Each number is 128 + 32 x the weight over its row's rms, rounded and kept within 0 to 255. Layers, rows and columns count from 0. Numbers have three digits each. The size before them is the row's rms in percent of the matrix's.

# layer 3 attention key, 128x128, rms 0.06, rows 12-34, columns 0-127
121:129198145081081130073186099067171158107096123091090092157107094125087148113129110129094112182092112103099159101142103102161143137123164155123130135109216164194139161115131166142115130179118144081124177104083155080133087148129130105081137100111120078153151149149093101112125138109137116173141178129064125176127138159099167125120174100098107063140092166160193152103184087149119109114101
117:162103104163131175110137081110099105125148111069095145108169155094150132104088151102116143120219132107151143131158133138111228096200134166110123130103147138177076126144144152172072096086090103116185111144142106132091105101064134122117131182111141104129090155154096189174167142159094177147185138072084167132136114120105152115131118135134090181135185162106163099119076116105130074133120
123:124163086160134127143160121159086096209154052118135138102150171065131098140042157125120138163095116136101094168099104166115170105146109133105086123124126140098099083157167135144165111143149113135160140142063197160183154103098128158169083138108086171113154168105117172158176097111184170132114099083087130134179113148143086087127115130167084174126170066150142083133104107108101150118147
097:096142124112124143129122133086151179082144125205065112086137126139091106166128075128156118104170202130111049119084142122102161110112194133154117100182092101068166155126128150180081103093186103137119144054127164140117118145110097088132075098153096174116134135143069122161083123109148152126093107102161149162161153101151096150123152148104121179145152110170102118156105229138123120140138
122:087109144112129158133101139173159111112113195143160147135140072113087199148169096150058117153139161199106139113170066110092103188070112121132080118125078135099144099093094136169191110095164110168097081119158116147182106116125156148133166132121196087130105154127169116135130145106132111154146110109162166109101108127186112157130111125153129156101110124036095151117109084095086159193104
101:184085117080141115156169110116154131173116120136203146162123153172174142164102091165135100153096107104093115109113117104157105132136137133119070145096130133122131083102071088158162179094095071161104119134083152172158134114147112133101151145143116142152081120095251182106117092103154146096115083127137156116117156128167100095109103087151051142140139176152069145108152090084100178155168
111:120115089171136131130133124158134146136124107095114138104197147114144169090096154088099121105173204113093125111117157165069165093083182115105051154124150166107048071144139130181150099099156131088130161118094093146103170144131066169113132182067124129131111129091107173195167169185114142155135170143144130142123110103166130106118128173166075132142138075096145135197110103126113089162126
113:163135105144067144156115091097117111128115093109112138216103124099104093143094114102142157147121139187136182133100079119098129079152141111110148128163077111090110131186184174115115166156134146136123151138157113096099115118107123188124096119137143150085114186146035180125154153140086100068139146137113093160095142151120158173144124096076177163155129076103153062178100153094175103126201
131:105186136160117170131145091142102145093078063130144096107158115107152129136104106125131138207128119157113152148129134106107133061163088173065085130107118156168159178085118039130081082133128179095128141143112102075131099079142100147133145092063131113145154169086110143147153149139149136141183178119084125154108158161164110125132142109132096096139170094151202111117201091161115113193099
104:157126117173134112128165117122177143135166133113107145106175083076177063165137198116113116145098206161145138170159146150147150108109130147153093134075097027129134079134151128112119184108121146091177190123133103144122104114100142126136110148121117141082129147160146105187130146081112121137116109100094075131135092102063131127106198220155118106167107111083192113130117137110150093073124
106:153242117127129153107109109085120100143124076170129073138101096143168155131120134089090064160169110153125137103139146137126136101188100135138111082080125109127069165114109094111065130158089139093148228152113168109126109163146109102099093149147154117108111134128104119147147173128070178064104113153121126139101143159073161135137152084163136100162142152101178086137185093133178088167138
117:210107146173121055076084129106121135135149108127150153137157152112147089098111159137145120098112141134160105106102169149081169122176084177154179143182090105138118091137163122096101145102149146191190105177098134152077121116174156100122104168124151166075065166099125112162169110117097115082090075168108144130149144065115111133097166147144131107066131174091132076182104175146126148128162
104:059157114117156072116122131084067109124139167123100124173138174109150134107082103143133077106108101096089151101146184200145208117154155133116145145162078135084110179112104186100127130135170048105182125080107147109101137161175121090173108134153116171126127073175089127115122108121120114123146149186116137155135130134143140146146119145101088105100055147110186113073158110151132208135134
112:076164135142160146120120125162098105176176081130156133128031090047125140110152067130100165094142131138182151152086122096158109119103120123114090072164128099165153134119152079125119147071123231172115136131136098142092110136130120086082142176129187124095166155103131119147118178130123168089107136132142157100151110119121093113123150095134222122126155174154109090105165128112152066154164
106:109099133103032143145095181112106165146063066156145101134109088119098138116111112150157134186130130157167161102155128133207142137164141118112213148122157125084173143088191074154152120130149165139123107118145067113169150111124103087137101157134107061081146140092178118108176129177179133089115092123109114124132086141150094120085137135148216177143121101094129117120154122094111168101119
090:164137114123113095108177136158199155140127136148152077082132077072152107162179093121198167100094168175137138112073111127103107108076189100131126127116135148090095096128152112141145103163110132083172168115141183150166141076152188150141091137144107113146097145103144119123154154158165132069095106135162152149240072150155100149126107152123163109140077117121172059108105139108100111164126
105:152108197159134141138137142117114128124129134091140094162164132142154166094162092137061147122152095120122173094110159146136104143098114101171133154146156208124145076177121122104144167084083118160090100184109157172162181077149165143136108176106119127065095133090094138123095128194133128098119108074181133086172124108160059135175181121124157086146162160203100138123158098105060118144108
112:153108172112108123098109190130121102118143126108132151149158114128178115164103166088142113108161114165094064144085141164149126122170150151157144117147083130103143085108125130094172193139108160151132092182138141173157055147136129073111104169156155094120093154173125125147102155136062179086093071108146114128111112165067111126115159165140173109146135217111126117117072110041142098046122
120:171076159119115090103160147105162103172116121099106096147108128164055155167152162093156122129122144094158132106214117105063126125154171164119175094164160125161132090128153160106093189085099151167124188146122178146128088143099084086155173161129129116075095127140149104167111118127072139171078107113150110096140082130078166133092150069110091133191117154084138169146082096090145132100159
126:093158108112159157137134100104098156104083192133131056113140126150158205157106110141103178165137125128093105139129128111163152136115164101141085135082130145150096120162117159109077080094123097147123108103092141089103060152097163122109169134116138139200093102165114177077088145120093122151127105134135127132059207163090122135182152145122097134132127159107141215061141098199171089155109
078:040116110132122116125107155101157075142151123183146149128113083181034143082138101122118103120099128174106078113095114109076152167128090137148172153142167136119156137135141177155145075107121111191094116128124145159146110096116141097078134104132188140096176165093135083099130092102088116144141116221133132102076127167204107123133149158096109120131060167118114108152161170085141157139174
086:134153183202127107049177133108138178164119100080075129148095107112042101145109133107150128152085154137103156091149156189116157084102105141144132116141161210160153146123095155132120081129121085124166096153086114112119143186124130151086091149126123147089123186114088118131158136153121049142104119204127133152146094161079101153091125141095134103149084124098126114150099153125152190104191
068:129089122128129097080091143149139139082113146174143136103153119144107117134170149113163141100120093129153083174149123138116147138152091138129175088187137142134182140136219155170116173164151139098138158127192172142169109097124049174088121076126189097115108163092102104150164126095119102097169124072094227150118174149100117110150123112180110133110091060094157155144137104079151133160173
# layer 3 attention query, 128x128, rms 0.0616, rows 13-34, columns 0-127
112:112115156137138198136228080134092125197123123107080181091086102096107145114139138069101110170154055116127138107180118124117128100083185124113113088113155140142134122129139090145122121121151165116123070151105143122157111137110111148156118133090139144169132079091120110201182165112166174129130181084104133158163172160166127142142089135155151098147111067159128175054124095117164103173079
107:100170095098145122105139149134166127225103116091138173116105167096109165130100087147143107158110106159108163184198101112165107133049141139094092171127160134125114116169111084139175124117160127111123079142153089125093142115151116179132088144054111087126210112158167104195087100152139130128137132086168148109113066131146088064115126108110120181138139130158108136131177104105133053152101
094:131157108184109097104081149111175115131133100140182136145172111097131107089127146126140124119097116139132175188077128162134097117133134105070178097114122070112141148112194139081114113152156121136102166132134196073150151162075126125145102126067117109110164212162104130044161157148125112127181113105117184091146121096092161145118105215093116098073139116122166172150152078148099174117111
122:148107179115160073108106206142112124107173152165122136131111167142134108089123146126151165117055100106226122170067188128142114138143147145148178144180085125090112103139112129156125109115108155196131144141061125195089126113156137058113149155155136137121093107100153108094069120066128141103117096106126201117132105120155105157110160109157155101136098171137060110135126143196110085120129
093:129157104091175161148136160094196127188166149111080182180150169201102114146082104160132145130189104138131081140173086175141146172122095143119108152166142079101123083121135132099085135107066131169132103071170057162099133141138106062181112147141123146108115133110138078112095162118121130125116085112179104106139104121108148095147131152048152134130108197113151076157120098091150141155105
109:122114150166121149131156110166100100189124138115128141107152122049069102117141126115085128114171126172129164165135133090114079075108157087134110072149101110121136120154113081071124104164113156139114090159135083192148124130149110092105095117134133088210182134136163148169073175089176138167165104125112155129169104153105091167110142103142124097135139134255120162083117107122119097143113
108:137119143117098175189154136103083128086061116131119168135115111081122121136119114096163142178111072136115179102054123162109144051135138121089127151106173187107109156127144131149127098156104124072210110142087128104169135085126100191158114131111086147108109111145149179113143152090190173136156156111124166159097151137122105069106107172196119167154094071122143121145130078139062109158155
117:092147151103125127128146155185143134181148141155166111104119135148093154121194110154125121124131098161120117089148121094072065166086070141108081094154116163092141143087135142160163121119115090098126082140124120122163109107142174177120100137130204162125171110103218155120117197089131099182120134167113082123172181124165100175114074097147066167124119087102122166122140090066128165138071
103:105129059137147207155144117100135102131117100084133143101086141082112095151137106060117114075091190144151158125135145131107128126127135121094151066111132155149154147091112123113127083158150154135194107101099107104129111123181089169141068140136156108173133130163109135142108173176150123119124192074157115152117075112124105166163126121100121176178196083188100144085138142038154103064099
092:126118086167102108178118035135135120182164092108158065079123163132130092155101153138168124126188120132128137164159116126083129173134114174112056087114107138118150143126179138152120106170105158119106150166124127069166128115170149200159099170155128104090108094072131158084134149121134107120131173127078111149204091149096076181157138166139059140116098116139148113127078094074133160165136
116:149141121172150146100102138103139105172158070092133104133139110127066087090115128067115099156178125110115118127142152165144196049219115146150126078148168129149123171157164098144102149144129140089183103125145149108082102128168107148102079164118109110141112107181076145163178128128104152163142076125139079209130069133122110097123114118127095183192168120147190156098115132122161095169129
098:111150113143113113059141089138147116138181117139142115071220118180160113103094141139118094182128092124157114159153179077145123152128143159163112117085142152144098129129106116110069183140172094099085158177094142080177105132103135146150134106153091085117130093160133155119197129136158160183117180055074121121117157170124099130142120048110124111166131141142171103095160102101174165064158
108:136079161161141177122110125105137162181074149138080112152084161123124067135161069148094099125099100152132141076149074145102097098119140095109138154097166099112074123122146169170117135141101173141129105128108188133123165114190113167120168191169078155064174080135131137173146148141039122108111090181099091126138121091105126150094157175162111113113181171163109131157075110091095109101135
096:092085109106184158138109154103124077145112143122155119124142112132107146111141089141088109129133177191091180089104059105140106072074127131134162188162176119138076184138172180167140101131073167157134146168062142107103162154152146147159148113147123127156152129130051111149138110097134098131160148188158090127089162095121076116137090153122062193134110123078160097191156120130116089164119
093:116114116167101099151116173105133163172082110131122093095102151120101149111092075133207142118139166157099186108184135098182078131191148162099166084153164122090125117138128104097164126189117137196125135133056118113099150122100105153135100070121147095191163100158160103111097149116138113096129055114141132111165070099110080175088132136074113206172145101142128160128123140118104125139181
096:150108125160041131107145173097104150139114170119069106167122091146074171110126116143105143093144108134121108095171107089147167119171141146101142162155120142069065118179146112133142159081087153105165113162127176162148082174058154158094095185152158100156116137127125083133117077148147110096146049105181108123121098093077135147136128165132174082138096209167160100125105139135147080165131
105:139129106173125148123208099079061099137104062095084112139122140110136096125087136089163151111095149134090157112105141159170187118138140138064113125091179110133109190137176149100104099116128161166153112125116164148037143154127144164093103141133086191114135131157119115174113099122100096086157170128098086204079102083062109153163135134151123102125163131064191109114126155108155111144124
112:148085155133174161132140100089109140136112113079156159101118148131125095160117172064079116098149129080131142136151139130159194086152123185093094051088193146134168167144134123095150109106151157165148124154101115132142122082117087109100144118136159130092108139135088153192126142177093096090148191102117166155137149099130172139210164119062111092079056175134174140132131189149136169143113
121:137172082108074124158161133168175174145174169126082182122112170180185111144104147152163138141122124114112122118076164083113177154122107129124136122137075077173216129076122118110123104129086116101072146112126139164171086119077103111119151192106170123150169112113169113096162134164139113116132129121044150174118193156168132195119136142150165067120133112074117115090090138141132099124110
065:127157126186131119092120147118125102121164148132104164170155150143127156117076133127163117100148138143138187142186162187149161113171132125132207100135148140153124155094124191074121140173097178130209175150145208113080129168132076111158096080129122118165118159160096122150113081150102113115115125202144129113089103098095170175105154101091132096180132143131168120143112171127111043076152
064:087132151173101178136154113118125172145085101149146154103137097127112167109134118132140088130119150182132192107157116125159115101117128114096111093088167139092168170125131161165164094148095148105199080168080148076124125124162089180138106134082148062086172131123087126144129123099200093119141167085143090134131119163136063127135063109134131184168102038165104176073162101124100158158126
051:111097103126137154174142119168119133074158134069184078090149165174165149122159147130125162144136117083185120144108094109118119158094059203107159112140152188154144181087077126136077108161155139125134113094110123103187130130093123097130159106100141144108143105142209131107136142163147080161097128092122183088152160113189118127085095071095052083121070130145072126132130105175151115132118
# layer 3 attention value, 128x128, rms 0.0825, rows 0-31, columns 0-127
078:087129103120139115125173164101151150135110125131151130102115117123152077087112128176124119119164137120109087159085196104143188193069103123125126175152118143125074098193144119153131109099145155093140103126090138138121064156151124139060095077162087174118125126129115144060142115084204185161208152099121132086157160102177168099142158161079079152136139180134140154112170167132093101132170
091:134108096146124085172164128076080190161159087122096152160087103132122150142121119115103178091187179135149080065178145159139136132166133122144116164164116129100190091158113139119170111126143107102137102138219092118068087087094146189104154153154111133164082090158100174137109104150132099156119106140138100082174140148113129147164127115193088076088103072160108107139128169175169162146132
104:182105130128148160127152129165087080151139077138123128120112146136102124135091174129104166092094205174151187163131083126120118105166114120130142097132165064134145161096113106091113140093098196100112177175134107128120158098105052146128162156140094197151130140137101086138100151133191134128119146123154085168170048091126069158120141149148116130085188129129065142146145109065159111101067
091:125106164126181091072106140138137140042193080116126119141131085079137164175163132101126079116125158145159131085176149126165148153096145117180126101100122146103169189172098160161100094132119116139124108126146138143097124162117157141166169148177109142136164130050044130123202111101122147185071152182128119140146108136105111153122105129116132129071104119126116015112135124180110136112129
114:137187202142177176100142121125144131116128157082146121120156077060180103103132158149152106152123098088119178133169105057127115137067137122181169108140042129128165119178133106157080137101058113178146093144162073148107107139091150102150106118181078113115161158100112132122153153143145164156123155122117158138112168104105123069066115177151153115103081140101192147144085118120092132109146
105:126102151106112140148181137111135129084093149142111073153106106154157115104103101157111208142121089185092150132105084163142120121121110088117085120133198083090103123110075145120103114171180076125135120150104173158117146144152139107130134110129156138062109114135131111202148083107091100103161162150111114142148140104114133188177167225177111178074180122143127174119082088102110174071088
121:143144111094156129086128172153164074116146140102126133103161161190126149068142135153171102143153154128190105182125152157096151132121166149190153092135121130143119139088090071165137130115084080082106163203103109170104125109108146115150123121120104037131049173049091121118158137087110159177155124094103107139183101156141150144112102087127144145154123109104162083075108201119117140132162
096:098084126152188088099132120081050143107120063083081156155118183100127149118148117128119157146148094139101127140129120078098137124143138095164115155143122191142160169152158129114220081153118087063163098128140137156176181124165123083121139154138125196111122113127115171139137132039133099145141135104160126139085133141185148201148104122117148093056136154076092128153152147164082101137121
083:203132145106153109113065119159048168107154140108154169088151156042116157131116114073177147122173085156139129122119098134150133146092189072160200123143124104160159160164133079152141166115119149136137100169139124071135145163102090158165090128147125044119125084110121178155170120138119197149123068150095131135143118119182075093112147083079147103140135135094138178146121137113141128110135
083:117142091109141157148134210143169169113140182082135120129086150121121169095136166160139113101120132160158142122142092172078166107148116079068121073110107116104106127106106131086168155118133168148139086083135120093135137139112068155071121158063124171129081127112146095131092110158095140154195138103085182114133128132095174118130157076165147029188121128136163126064070166151143173138142
115:140069088093116194121175142123128141111105084106112108149120101120136133138143083082084090107063186129118122109151132146133167107217152123109069106164170126052149142032111162103149120158157170122086121107180110165128154127144094136138213183091133112131145158157167112178119108144099082126136106123168088110184102132140128179149168134163146154099126122147098087068113143101141138124147
075:114128153128135153114184210109152089160118142144163089109063064098162126144119106095062143093081153110072136136128104107135164188112150103111104102104194106135133171102201155160157106116140188144172136098106191146173164114136098150106160196096140157099118116096113120109120140165158088065115175152110122150153134102077103127137103160135087155059156124097112152118108152155114118163068
109:108139163142128157057122116171187162133110097163133153098116129103092036152115106136146156120117083147132086084094177139156151108126079129102114156147138147188130137126146143140141138151182142097139081049164101161168047127172131069069108146131184161089140092158172125131147091142158117165104123159112132117117128133122069086175158103058104154103106112152080135144097184111145156123175
094:128108120146135136146130136119145049117137155064120212157211104159069164110121123123129120149116117048129129113134124145122158139135104075067111135182187158049178107136163124083123128162128151141078158092086098153166141135090149147155162148056138137152150157111181073150080125143128122144142124099124130087146113144082165191131105190113190107166101110119120126103101130086165136151139
090:156140135101074075134126168117112080132183126122156162132171110175121123039088103172115160118134117107094109156153120146130119167088112175160167124157108106115160191098145120102119165099149111140106186130074141072148132164115134121135143105096087164161088080097148075088178154139148126126163145075067143155213150122144081081131153122112111170144137140165124085109093135132106156146227
105:120154164146112122173152127098178122091139109118136146222134134074175135134168154127132163169132129114084154099181109094089102177140114073124141070120116165123096137100174147164164131121097135145142137090118124119160128077155139147063067179089120157086079149089136129069101187125092162112168203166112203152125159105132135130089092100179151065140125138091128106130100126100085122097100
098:170123154078084115163100115138171111148146138096134077067173147119132080154135125136156159129122126161132105154125132097177120131123074133151176101155110119171074118145126096157145163134135147161170166139166056134120113115121055185114088109182145108102101123165115122159130183146171185051132116141111161064114087076179103124185093137063159212141135111086137155126111105108082116112134
110:107097091121082144175210132086131132158096142115079113086110158169100099095130119123191085124149153149148130160161115129100140069137120146102120162134149141142019120134099075071162154141162133146129135089149134103143112158158109176054128135080157142214109102159099133147082168127150146121130089066125108119137096134147136156197164121113138150170205123109132170104091151140160108170116
101:136125180149091112106098103116149136136105076121114081140136123081127144129091183097128143134213167175121156164153146104140131158101115182121188097166086105146117121145175080127123182097093154132140174154170141140167089145106080116112112070131129105166126125165137112047124159169154133157108097098117184153112096146161134104046082077151117174157099145079122147165126062156113135189082
100:147170127123125149128138146097145142146131145104150133108176085118109131107067145093163089116166178060146120167164134110100162150119098154116124096195138131136173086145174072102097147115118137109165129155112116175197077121111079120111090085112090150188105123126143082125128171141223079121167124109083172083188154096113156072088094124082110115169144110076122200136122159108133101164117
112:144094164121123135128075154093151132168118105109163105145210139127130063068084127156174104120111166171149103139119086107120113112147050167064126098149181134113196130126106073108139091172195084121182116115127115136142109112155099120090150110144095156135089116132146093161129059119180148122083138132145143084200053104151187145163148140133122174168146097128115086144114146138118145143181
086:188127137157169133102147114085118133157141104151171120134119125109075108149124080088152140126134135172094111155166127080146140092146157180118146108133151138105075103162123080106102147136141103074101195153088108089171136138162125079099119077110110103147108167062110093152136134107177136178104071061214130140166082166124138143083137145090144084171097225097125118115164116065143118105120
093:163115110123177146098148156131084184168133146139183140174121117106103069135131115140152108111116098165143106097092107124190141151145155054054122114110168101110193092176129127130127135126072133099131075151113162132125148171118142087186119109186059126096122172088117134107105069108155152158164136122178093120106144134121153083073123133148122120155104114216151168134172143045133159086138
092:102157145122184155122121111094144194161154113100157087129151089148117131123142093086134071115080129110127148079179154118144166118126161200156138112126102192120112084089120110121087126189130131138143166117185132142089164154152113171063130144127138088108130108114099161152162225167107185168088122090172143070106075147114084085129119150139071129156115131145139139128139172035132144146102
096:103173162176144174081124143100091148165154121116129111148094108111163111146103129133161071091091107147128179176134146157118147099076173100150083095184103176153171173132127140163141137125139077155136058074115134130112151165161111073102095111124088114151142103073156169068092140112107144085138111119086138187123169122188146084101156095097083138077176119167124168082112201119117135164120
099:046111124169123115154116147072111149103157121132129028150101107108130136134116095073165133149160151170124091080122140092162154141103134152125125112140128184062113118177120132104136098146188112148159144068138132144155097149198120164046089102124176135038126074114119127183122151122109091096119143069169094139103105125177156079137140162155097164122157145126152114121157134146100174170105
098:163134115097097119107093172165069118117074152103171135154124110140104144093073117083154158163185097122132180146102115130121099154055126100132162137110145113139144116134111160133080153113111027139149128152038177061117161123131156134160109115093108070117174175117158129155163104152093093137109122146075118126156163129181137094131186125149115135139164134107197111111106121205113108152190
089:172122130115103131118183117074084131132128158165122087126152130209090138107104129141126123105094101127075115096195092152120141099163067117109130072086139110054065142154141133115147106179084108107184149173139115143162171130124141117132136058164117119125126181109100103171160142057170131088148105037197167181109120129184148138157144152180127120126142121109172127110121142142086142126100
095:112132135153163106120138085123103107156101043055089118128183142138102141159084110113168097127162141113162137152098129088129136106138037127098118148122173173171119150110129101120096164146080116133174165152095120123162166160128079074095111123116185203136172164087140128147086183143159084089145108069163168148083119127109165186137119138099132103155094166147118151111198087165086118115126
082:088139136117159161164117131128157105189129159180099145157122106140079114102135127130104114152102098191171122149161093109146100144136106108113092123101144146153109097078115080099096156119154082115135113140116160136172122150083134100128124125169101122129107115102102142108159082158111158170091122086127094202145052153152167193072120115167144134154141183107000129103147093196165112157073
108:121119099134112125129144108180165137142151109148084101141062194074121096121138128120114182101162075178138138079086072108147101145162074150114149170111129093138114155138110116133133185079130117124102099151165153206151173109124189137133130108108144118128137131119107143165129138101097194133119134076125078065168115138170191184155090128105145187063172117129160084072104125189104099095124
103:101137154172129169150125100149192135119160153124092104097193136094149094103139134105115130109104125118063127094117165080148152130180036149132118164149105188079148173132070142099054160134153159092119124098163104193123100172138143144154188119127141139126069114115140143156115120114088174154090142137119148120182148189138100158106094180146143131126110087066092088123137065132127172097072
# layer 3 attention output (transposed), 128x128, rms 0.237, rows 0-31, columns 0-127
079:090095162158133120159099083137107131123131091096120153055117154103110153120193176096072116152146125155106103100154073152113161119178134135127158137101157150102159147090091167136089111093127136169143192179049149100097123076116161096119120114150157052165151065158176171135049163138157149130134225142082140111078146168166119135131130108143093121130184137146161120127129124118106116108106
090:079138157147139157135121150158112107143137103083127122116203119123148063103150175122130164205127087135138151131091172129114128160175188174142159170129104083138105084164150192160131147136148106177192165129142124073170123136152094091102075144063113116129152157070159070137043106077135130100122129108107086125168165090125155105075090131090159135157097112100108134121081103120166112110161
098:111143157170086073092141210151110151124110132160132162154121099128137071111118126182136132118165129113192129054158127058124172124111190151149142146143105129106120065173156125136114129169085114146125086135099127159153067145148087160168161108100123092072145132125169103139169088109080108177159115171141115188147109160134105091185122074125095123132189065098133066088103143162125102115132
076:133117113121141136150103124140144118151121154108124164116143111179139064112166108118159151119178140139114143114122157110069124121149177173135080128137075079099120103086172108117175096088100203183163144148127203061141104117114130076148146126085093058092122115093141123135077126094230173118125112134102126125076122189108186113206170143088087131130109119105100138171149099138157153151137
106:113060105091173157126156132112161147165091144155040211137114193194161116096193079077147102136092084117128153103139083116153118123111126101146094105091171126142159140081176110105084135132182160122103152129116137096131087110153136150136144199155095139120094131172126170143108081125105116105113109098093141092092113153169158094211129152083146156109121136084094117136148154178096167146127
090:135087173134140111118164125116154093106115123196117176095097135098108126106100161092148071124127130124120083105143171174124155095133143122181113068181142093166198117106124080148145143134137069140145109151102078146119164219158154138123105112105128169144123159128061151067033155154164115088153052126138107129134121104103083153172156142156182105179082116126099122122168167135137136103153
120:178121152156103092147102128121127156137137173112121153139125131108053142116130165131142169124052091174012149137110095112128128161105157126065061130159127158062099120132182189136108095082078155096166156116087146132131145099159142109114117151169147107111154137204133130139185117099153120119075181103084111147106112143177174122137138114139086150106148128069125159172174089134170133110110
084:137129192083075129180149135161130102183186126096194103141102129154100122137123124108145080104141140157117092071093133130150142092117143156138136126120117116120167178141128154122109129099139103161102204088122092124093122114179084072092118052109109146165150146145134124146125156116077134202216093199092151109097080152107090157123082114116090133196154099150090153128097116167132161163093
072:084081134110131169157144129083115106090174156123175130159135154187144135169101115153100162104152120113121204165114131087169154145088165150135092125081132152097158118115144155072146100188043135158114116089120132182150131100185116144180170109082128140113094110138071063217195074158091134097150167104109158155155102112109168105076086103103120087118124102123114118121111153131155125102135
078:125134088200140117104109080132116178124117154120135099141169120168128164087094170088095153072128114117159118174097150134177123058151113102171176142173100132123076140160107152121089131121152096155131127132123093121169116143146184122150156122212136079130124151187083144092144158068170089107093141084138134121171140111088105142126093227140124102118126170161062156100167098112089094086102
093:143161116122093113156098125162097129151108176092108155123136146204123107149113149221133112118193099104163133099145193103098121125148112111156217114163097147106058097151111127171157122171125168098154090150088131151114069137107128172122077116159132102110172166061078087083151147073153087134116051149155096163166111142094114163164123141104139078153156097128120104111102125148085145149142
074:141090091149119167139120104133128127122097095136129173099179131134106103115096145132059180114156167144239040085173151146156156074153096107192175099146152114117092121130087066148196108140134107116096112119092122114165113147086178098139168131104091118130136168114145140074102101159127168171118133170174128088101139127080121123195146106111185087158171140096118117108147114129085114151140
099:140114159174087069120116105130069117104153112129157102117069117115103131187161186128094114103142157102100116162083147135152120217164164065123144131137097183082103127125107134101129123172118136164122137191093112095142144079083100171140133104100142133127045157102131056156129079112194164087158151106160159129106132198118121139140133183145118128078123109094191144105134124119146153193122
085:155179097159161143145107170106139222175117137160126086141045153133155162117122096143123121110156139143125125141102140125127092072094106143130182139117121137143103189096102172163132138101151143100150186126132080124080116110141119153066042164179140119116167123119069109070147175107117085140057078099172158096160129116141147110146086179082114157095151133151108087117168110094130143185137
080:108087202143125172163122132084090203135148114108128128167083129141152136141116110081153097106130122175134118104100068140138180139098136121081079149140132138094120119122120158080147137133125114100137136115156109150108177108217084183170114171125135080180167114197128097149102129135143160129079151145125130068059187127120080125069158126189127127094150129057161156095177130087118090108120
101:164125088109113208120154103140111164144106087124086103164155161106153155116096121076105078128113104104169052133090074197153072118158126124176142130162170116171114138120121040123119153094181044118066119119162092114150118115160137090105192115171097130195156149143138154140146171145148130156140089105128130096147108125107137139171145189125082112134169123059104125106156133161120134151138
089:096084110130150125114123141156077150076154107131109188162098210144137114113138106189098169093146106129069172124172084093150160121104123158127127123122147225118202153104120102133120141183112114141126142098100162141160124109134124134148147112132133122140095113127130132169165084214102075100097118060100160124120116148155156073084181100172089102130157123064108125130150198118137140079078
097:104110121173141124105106104171180124119167166095169067115100108087112205137076132141087122118057107115124157153105137107127107099180124110134123162111128125153144170199113142173089089118120095127143137131112067146085125179164127143160096114176141108119141141132144160071198124143140102095130153098126127189170100059120166160070129070163102159130173155223106128124075124128123117080137
096:078114119071116130053197114134118162182149095083109131102115159121164156125121125150148136109152150146187162125137060086169112182075106108123106182102085145083155142161125141091134147148137115103078143093131097089114130102167144141166152149138145152085153096133186165205165102160042142093151166138150141163126147096099131084106106129135128150101183099075203109112096161101134104108106
098:082118155144146123125163108142112208139139090106089149078125196129140148102115191151057139159127108165129133137148081132188174168105115086115137143090138145074109138111116194142121109102146153148139174109080106102123134070128137135118129207165126057087137131158141107109126098180029151131108188142149138109098125130186161072141111124101120154104180126113174074100145110118117084149107
111:074153117148095064129170084117128196148170112070096207119050109115108164118134174136114122106181113106066133116129130104131161152055178124076110122135096226133158133097131165133117145131104183111176099138134178153165130111175119170153098167151151079126120122110112125120145166112095108075092110116109113151083162160160088131124172161142096155113174076115100138112152152127153137115093
093:136128130077133102105169154054149151109127221138069180123133092141148177151111134141215121105101135110115119067149134133121136114104107132095108138060078112112126085126124153178168129098072175126117064097146207159102082102148085145136114110141149138166084077182164105153150138075091125114171137175110140165121129099143132172152119135106140160113178126165189084136109091151111146142126
081:101185146142125088130166105070138088121074124156093190086151113138113122137168194080109110161138154109128115120146114123141111110106132128157174118086131120184095139068112166120120138152074170163141090163103168169138077077119164159142131123089187117133108073107105097141118157081089107123157169173089078162167133141178084134218075182087114131158111103183136098103120110157138123132166
089:106134129102162117135115159140180111091102191096090121120112158087122161103092140163088128132071131060097150172149118153086074121167124089117071113119136087154120138119136123190117100081137135126130115118178202153126109082102116124149129129125101082133088125149154090118157045155165119087121174109173095159127126077195172113187117103141143125110181125155172102172143095174140191135200
094:134096168122163175147115090125151085168135155108157137127114147119037154155086177063069086149112111126122079093072129138145122139127096126115108106111130065118078121127107140059098078102122162078116127113147089154140159091147161145166160179160103163136117171196093103129122103151125158113163108175137137106060125147105122183154093089133172110186154172165133161163174187114099170125129
090:110137123098147157135097055179192094133137153104139162070091099089141146159083120184060148154129139090126115107143108187097134072103086131128127113135119085141134168095077136173161134064118159113165097098140154158127122137141151068147131102101077105207115111091121131073124146183178125075144161159136120136094131106106162190137120112143157123146212185152094180130126132115116131111174
082:110124126113130149154157043108189135152189134118152155126107100127154183149122076103105092105120109092149155161114146189115135133082083061109086077092203107151160160097148121080156112128141141058144094134119107181138161172169154181180118127118089131167162086137058165112153149180146126061105182127112095117095127117109125176070149106116172108103128145166094152128149126105136102118139
088:086136175128092116120140104154201164087152163122079170132112164138130140086115144124133047116102129167086145116163109141163137100086113121106087109135123142191161187068139134143099118093097137169140116094149108112090123128167076163199102077144127115129132147158114148090109160159067127131180128174096081127110095110163102135148148150154110194177129162208090102094170135150056114099102
092:141190169133165046103203128132143124114148159147166127157095162130145144103056139115183081053148139125089119100179096127119143124111061132128110132068102109133166151099124126136132146063153153139102147080163141145095122124114134173140130081145118073116122103151139147081164127188081095158149117177164156113108061103187089116121156144110114127157142174195167058156122121112122126153105
075:109112147124112036099164139154112114166135165114116095106076054129094196099140122098149147144114158081110163180080144108108105108080163120092104140102102116116141089176115139063099123120118146147128078137092119124118147106147137095131126149157145161135126126146188154193099167088156153125149134123170147147206108172100151149191069144146096119172188106093162139185129178104142132104052
112:191113099100129102057141125200093127177144112101150135071101129204125098178180126166181086136122141139137151118124151131112118093160129053199121121170172124127169157139134076078105094194127079147156152103102108133123108149147155134112091080091116179133118112146154194154145166155144100122108118135060101093130101207109128099077126136166117135149133123083113142128129146118153092097075
100:191150172135117114126131145163071155125125085134075080136084104150152119133148141193128084148158161152104146165094137102073119158123176067149127098163183097124152148079163124104118083100112139142116132126131105091051123100149150113095109172081125111048125129089128108162146138117217178134123075096142145132127113180168155079181156166161056182116131094105151097142136169124121146157120